Weights of a small GPT-style language model, trained from scratch on English Wikipedia: untied embeddings.
Each number is 50 + 12 x the weight over its row's rms, rounded and kept within 0 to 99. Layers, rows and columns count from 0. The size before them is the row's rms in percent of the matrix's.

# layer 11 MLP down, 160x640, rms 0.13, rows 0-50, columns 0-63
130:65 50 38 61 46 53 48 63 55 50 70 61 36 42 47 55 74 81 40 44 51 52 54 50 42 51 36 71 57 59 65 51 69 49 76 52 44 62 50 50 69 80 78 55 53 52 70 64 66 57 47 70 59 40 56 42 70 63 33 52 49 42 55 41
096:45 39 35 58 52 59 47 36 56 58 48 32 61 49 67 56 71 75 57 44 55 49 41 60 44 54 48 56 31 43 46 58 46 67 59 70 41 51 57 39 31 40 59 29 59 39 29 27 49 41 49 54 64 45 52 61 60 49 55 67 48 53 67 37
094:42 47 26 51 38 49 46 33 54 53 33 74 57 42 64 18 28 40 47 43 34 57 55 49 45 36 64 51 55 59 57 48 22 42 72 47 51 53 56 33 21 51 27 35 54 72 46 39 62 55 39 37 56 31 32 39 58 58 51 45 67 58 42 54
101:52 94 50 38 85 46 41 55 41 45 45 71 34 39 71 31 47 56 30 51 46 46 60 30 57 52 52 35 36 38 44 22 66 53 32 61 65 59 40 61 31 39 72 34 41 57 38 60 63 67 51 56 67 46 51 61 52 38 43 48 80 40 55 63
099:36 65 45 53 54 28 62 55 69 62 56 65 44 62 59 68 54 68 52 56 52 39 41 50 50 39 60 60 55 57 77 40 45 60 51 37 19 48 39 39 43 59 42 53 49 54 44 63 57 72 42 68 44 46 40 42 34 65 31 52 52 53 36 55
098:63 70 62 61 38 57 44 50 54 63 48 45 45 77 71 53 53 45 41 66 31 62 39 40 72 61 28 49 30 70 74 38 62 66 52 37 73 72 81 65 33 58 66 43 41 59 53 36 58 64 54 63 73 38 37 57 48 66 45 58 33 39 59 56
104:58 57 41 56 36 71 51 50 37 39 50 46 51 39 63 44 42 43 26 38 69 66 44 58 31 46 56 39 46 41 41 51 25 47 63 66 46 69 74 64 35 62 45 47 32 50 49 45 31 49 44 56 48 35 63 55 33 36 51 69 46 40 35 44
101:51 49 62 61 89 46 40 45 48 55 44 52 77 61 43 42 67 70 72 61 31 36 71 52 69 27 59 50 38 49 41 50 50 60 60 55 44 62 62 57 51 49 45 37 45 46 40 53 42 69 45 27 42 52 38 46 40 38 68 48 68 51 36 61
091:37 41 33 53 57 54 45 63 55 47 65 45 62 57 50 53 51 58 41 37 53 58 31 46 72 36 28 62 51 48 48 27 67 51 62 44 40 43 67 59 32 30 55 48 47 23 36 53 40 28 55 42 47 47 71 45 34 47 56 53 37 48 43 58
102:35 48 47 31 52 41 52 62 42 58 57 42 70 45 54 65 43 44 49 57 64 52 34 45 46 39 52 59 49 44 63 52 46 67 49 52 60 51 55 47 35 59 17 66 58 24 58 31 45 47 33 67 73 48 61 63 54 51 60 21 81 71 38 58
102:66 37 64 23 39 47 53 40 58 61 47 50 47 59 51 66 54 43 56 56 46 51 50 48 31 35 45 36 68 48 44 56 60 38 64 46 62 44 49 50 63 56 67 46 49 42 47 52 42 65 43 33 38 60 65 51 58 48 55 45 59 57 32 44
100:49 40 51 34 62 47 73 35 52 48 58 27 59 56 46 39 40 62 40 43 52 48 40 62 57 54 45 56 67 51 50 37 87 51 63 28 57 67 74 56 66 41 45 53 38 35 61 55 55 50 43 40 52 44 47 62 64 35 47 46 29 66 58 34
103:34 15 49 46 48 49 46 28 42 53 60 61 50 53 52 41 71 49 53 44 56 61 55 41 23 63 52 48 52 56 58 64 30 59 56 67 43 26 46 32 65 53 62 43 59 41 42 64 64 42 50 34 52 48 59 55 64 33 57 43 52 49 38 47
097:52 37 44 38 79 41 50 53 68 40 45 41 46 38 51 37 44 64 54 61 51 56 51 54 62 40 44 54 53 52 59 50 22 60 36 47 44 38 39 42 59 58 31 53 70 39 48 38 56 31 43 46 55 58 45 46 52 37 62 52 41 55 47 47
094:32 49 34 53 66 65 59 63 54 51 78 54 59 51 49 63 53 49 61 54 48 43 42 60 39 45 53 52 60 39 53 53 32 63 71 44 48 97 41 52 46 48 35 41 43 35 31 53 53 61 36 55 56 43 54 46 43 62 40 58 39 41 74 67
099:43 45 62 55 64 43 53 68 58 56 33 69 42 49 41 12 52 28 33 56 35 45 38 77 45 47 41 49 74 53 55 20 64 47 50 49 38 40 46 62 55 47 43 49 40 74 44 59 33 52 57 61 31 53 60 56 58 55 72 57 41 58 51 47
098:54 44 41 51 45 34 52 46 47 71 38 35 52 49 55 54 41 34 44 54 51 57 70 51 61 43 50 43 54 49 29 73 46 34 30 42 21 46 62 66 65 52 37 50 65 42 63 39 50 53 75 46 19 53 52 54 44 42 71 42 26 34 50 51
095:49 57 57 44 55 42 45 34 55 63 33 68 49 45 30 48 35 62 43 57 38 41 65 49 43 47 54 37 39 35 41 61 53 67 45 69 43 91 58 43 30 46 56 14 70 55 53 59 48 53 53 46 64 64 52 42 48 36 65 68 58 37 54 58
094:44 51 72 42 48 32 57 45 54 38 61 51 61 59 51 36 34 61 57 39 53 44 21 39 37 46 67 28 50 46 50 53 45 60 49 44 28 37 51 65 51 50 66 34 49 41 53 60 48 60 48 60 32 57 54 50 34 70 29 32 56 33 60 63
099:59 62 51 65 27 54 30 57 39 56 61 40 39 69 79 68 44 29 56 57 62 58 58 43 54 72 65 36 43 64 60 64 57 43 63 57 56 56 59 62 56 55 57 48 42 57 45 46 46 45 35 54 45 65 64 61 50 59 42 30 50 69 64 55
097:49 43 29 69 47 56 46 42 50 18 58 61 37 46 37 47 80 70 57 49 60 51 63 61 39 83 62 51 61 40 61 71 39 49 69 54 18 44 43 26 58 44 72 56 50 53 53 57 70 56 35 40 34 63 42 62 61 71 50 57 41 59 52 45
104:79 40 46 37 42 38 62 25 58 80 43 63 41 49 40 51 48 48 49 41 51 56 46 59 39 33 50 55 46 70 61 56 46 49 59 47 67 79 33 43 34 84 48 61 48 47 57 49 44 86 32 33 55 46 63 60 50 51 47 47 51 47 41 48
098:41 69 24 64 89 43 61 46 58 52 55 61 62 69 53 34 34 57 64 60 49 44 70 58 36 30 53 55 50 33 69 29 50 52 63 50 33 51 46 35 60 31 46 30 48 51 58 63 47 47 58 26 29 49 63 45 61 57 61 35 39 61 49 31
097:51 36 33 62 18 54 41 47 45 26 42 51 39 52 69 48 33 53 56 60 50 41 52 53 43 47 56 59 37 53 51 40 57 39 45 73 35 56 45 57 51 56 44 47 50 39 50 60 39 55 43 57 41 66 47 39 50 63 47 54 58 49 37 61
105:33 49 44 57 49 52 44 73 46 48 47 55 40 65 49 66 35 51 47 53 35 37 65 35 49 62 36 61 57 36 54 70 39 45 43 59 74 44 35 46 62 47 67 63 34 56 57 45 53 42 53 49 49 43 59 59 69 51 54 53 60 57 56 39
091:64 28 58 41 34 45 56 44 49 27 78 26 67 30 61 51 60 73 56 50 64 54 44 36 50 42 44 41 59 43 58 51 56 39 53 52 51 26 68 67 73 37 39 62 83 48 42 54 32 58 45 52 47 44 71 42 55 34 49 37 63 47 44 42
099:35 14 68 48 59 51 48 35 57 51 52 51 49 63 36 46 52 62 59 44 52 31 30 43 65 52 36 34 48 72 32 51 42 40 61 36 55 32 29 33 45 36 63 72 52 54 49 61 59 42 53 31 61 45 56 48 39 52 51 42 35 40 26 34
098:48 54 71 56 46 69 45 45 48 42 38 43 51 50 49 55 38 62 64 36 44 54 46 56 41 60 36 28 72 43 76 53 51 38 57 38 47 53 48 54 49 59 36 57 51 74 44 44 37 73 53 49 57 64 29 71 38 34 43 37 62 40 58 71
098:54 22 53 47 39 29 57 34 51 77 60 53 53 20 52 80 65 53 66 46 47 34 51 48 54 64 55 57 68 57 39 09 67 65 48 47 70 42 46 47 49 93 43 60 58 40 63 47 60 35 35 50 53 49 41 55 38 70 57 46 61 51 43 54
095:51 52 62 53 46 61 51 40 60 39 60 45 41 46 58 63 59 46 54 67 48 31 61 60 34 48 48 62 57 42 57 28 56 48 53 68 53 57 72 37 31 43 60 23 42 30 58 53 54 64 33 49 48 57 55 54 36 74 50 52 54 23 59 57
095:41 56 69 53 27 28 44 45 38 61 58 28 26 48 34 48 63 63 59 59 36 67 66 38 76 62 53 74 63 50 54 62 56 52 32 50 73 52 54 50 55 53 71 41 52 41 57 33 67 52 63 68 48 73 49 44 52 49 60 59 51 58 36 48
100:43 64 48 54 58 53 49 43 68 53 44 21 37 60 64 65 50 65 53 51 46 39 47 48 81 47 69 49 39 52 53 30 41 54 32 64 34 48 53 40 47 46 65 31 47 34 75 21 35 29 42 43 30 57 68 55 44 47 37 38 38 40 60 50
098:42 48 82 75 64 67 69 64 37 41 56 42 45 37 35 48 29 17 52 33 53 53 66 78 19 66 51 67 59 38 48 53 66 69 70 49 66 58 35 40 70 58 58 77 52 60 54 56 44 30 56 45 53 50 57 51 49 31 51 43 43 54 50 30
098:32 33 66 53 44 58 58 32 33 56 57 43 45 64 59 66 38 67 48 33 38 24 42 51 45 54 26 52 62 56 53 52 52 53 57 54 45 41 46 38 74 42 56 50 55 39 46 37 41 78 42 64 57 28 50 59 36 22 45 53 72 39 41 34
112:60 52 61 78 89 38 53 57 63 51 45 35 50 43 59 63 59 38 43 41 33 46 64 36 57 38 49 42 63 46 57 57 46 48 58 60 27 54 32 49 40 61 60 23 45 60 47 58 49 43 60 35 39 37 68 40 49 56 42 69 47 32 43 31
101:40 55 63 48 57 57 45 60 35 30 37 31 84 53 58 48 60 58 60 44 33 58 29 44 59 58 60 61 50 54 26 46 58 57 32 39 18 48 40 54 44 45 58 55 60 40 60 47 63 42 48 52 33 35 44 38 66 66 69 53 52 46 43 36
098:59 62 22 63 18 69 38 67 52 44 58 32 51 39 58 42 68 58 59 48 58 42 59 33 54 69 46 32 35 56 61 51 68 52 44 26 42 27 47 48 55 65 81 46 60 32 29 40 43 35 42 70 36 60 59 36 59 57 52 67 49 65 63 29
102:52 40 40 35 55 50 44 51 48 49 62 52 57 63 46 61 44 49 75 41 54 45 48 64 26 50 59 53 47 66 39 56 51 46 11 46 60 47 73 56 54 60 45 49 53 40 61 48 50 65 41 65 44 36 54 37 26 36 33 59 64 35 45 32
104:32 72 52 51 46 60 72 65 59 51 55 62 47 55 34 41 65 58 51 46 76 77 64 60 55 45 60 59 33 67 34 49 66 65 56 63 69 66 47 25 59 54 45 49 59 58 25 74 47 60 57 42 52 63 53 67 57 25 72 42 51 73 34 46
096:53 57 64 42 21 73 40 63 67 74 62 55 63 41 48 48 68 66 49 27 47 58 33 58 56 42 51 65 34 57 69 62 34 54 47 67 71 32 68 38 34 44 53 63 45 62 51 38 59 77 50 70 79 37 62 52 43 42 69 75 55 46 42 53
099:67 30 76 46 50 46 74 67 36 63 67 52 40 40 62 49 57 62 27 43 53 54 38 43 84 58 61 78 58 43 47 55 40 55 46 19 74 54 58 62 60 56 54 31 41 66 56 33 57 44 27 54 66 56 55 40 47 78 51 58 71 46 48 63
107:48 33 33 60 62 29 46 22 31 56 55 59 56 43 47 37 53 75 58 57 64 10 58 42 61 44 63 44 52 45 49 69 40 58 52 27 33 44 50 29 54 34 55 66 45 66 46 43 66 47 42 63 39 66 59 50 47 54 47 37 45 55 47 43
109:47 45 66 48 71 59 59 52 56 40 44 33 56 16 45 60 58 43 33 53 49 40 55 52 58 37 34 53 51 45 67 56 43 31 63 45 57 67 60 52 87 46 44 72 44 48 38 37 51 40 44 63 46 42 59 41 51 45 59 48 35 29 61 53
101:35 17 29 54 61 55 64 46 48 42 40 87 59 46 41 43 46 51 34 53 62 45 31 30 38 37 62 42 42 59 65 79 42 47 40 52 67 17 57 49 51 48 64 33 43 38 46 66 26 66 55 62 47 50 27 71 54 58 42 40 51 54 48 45
095:44 34 48 39 38 58 60 48 47 58 71 45 65 66 49 35 52 37 35 56 48 67 61 46 31 50 29 52 51 41 41 18 63 42 57 60 56 42 47 43 40 50 54 28 54 24 61 47 65 42 39 51 45 43 53 45 62 49 42 59 55 40 42 57
101:62 40 53 60 51 51 46 39 50 70 40 51 49 49 62 67 69 47 22 60 41 65 62 39 64 68 39 66 44 82 42 71 34 39 53 47 56 54 50 66 38 41 29 33 55 33 66 39 38 68 50 69 62 43 48 62 62 50 74 50 51 41 48 56
103:43 58 76 53 47 56 50 57 44 35 67 55 43 49 54 32 37 50 36 28 54 63 61 56 39 51 66 52 61 67 49 51 61 59 42 39 74 66 37 50 14 44 49 59 38 53 36 53 55 59 41 28 63 51 41 68 45 49 43 26 43 45 41 56
101:44 44 69 18 53 49 53 43 50 65 51 31 69 39 52 55 45 31 49 35 42 38 58 41 64 47 47 50 70 54 65 48 46 40 50 64 47 51 35 57 74 53 42 58 65 33 36 55 65 30 42 46 36 45 42 54 43 33 38 87 66 38 43 45
093:35 38 61 48 47 46 60 47 60 52 45 29 44 60 46 45 58 54 36 32 45 43 61 55 42 56 43 28 47 63 76 50 56 57 45 57 53 54 59 56 65 44 63 11 59 33 45 70 66 69 34 23 47 45 31 44 60 71 42 75 55 47 60 67
100:31 49 23 53 68 63 45 60 56 74 56 59 34 63 61 61 40 52 38 40 70 59 54 42 36 45 53 57 41 43 23 62 66 49 75 54 60 38 60 65 30 44 39 64 56 72 51 47 65 63 58 54 72 58 71 39 49 68 58 70 62 55 55 39
100:48 54 40 65 73 67 60 61 66 54 38 72 36 48 47 64 61 66 61 66 48 53 56 38 42 52 66 31 32 32 59 61 52 36 37 67 65 29 62 45 54 50 40 69 37 65 57 43 34 51 59 48 35 41 59 59 56 55 47 49 55 51 52 49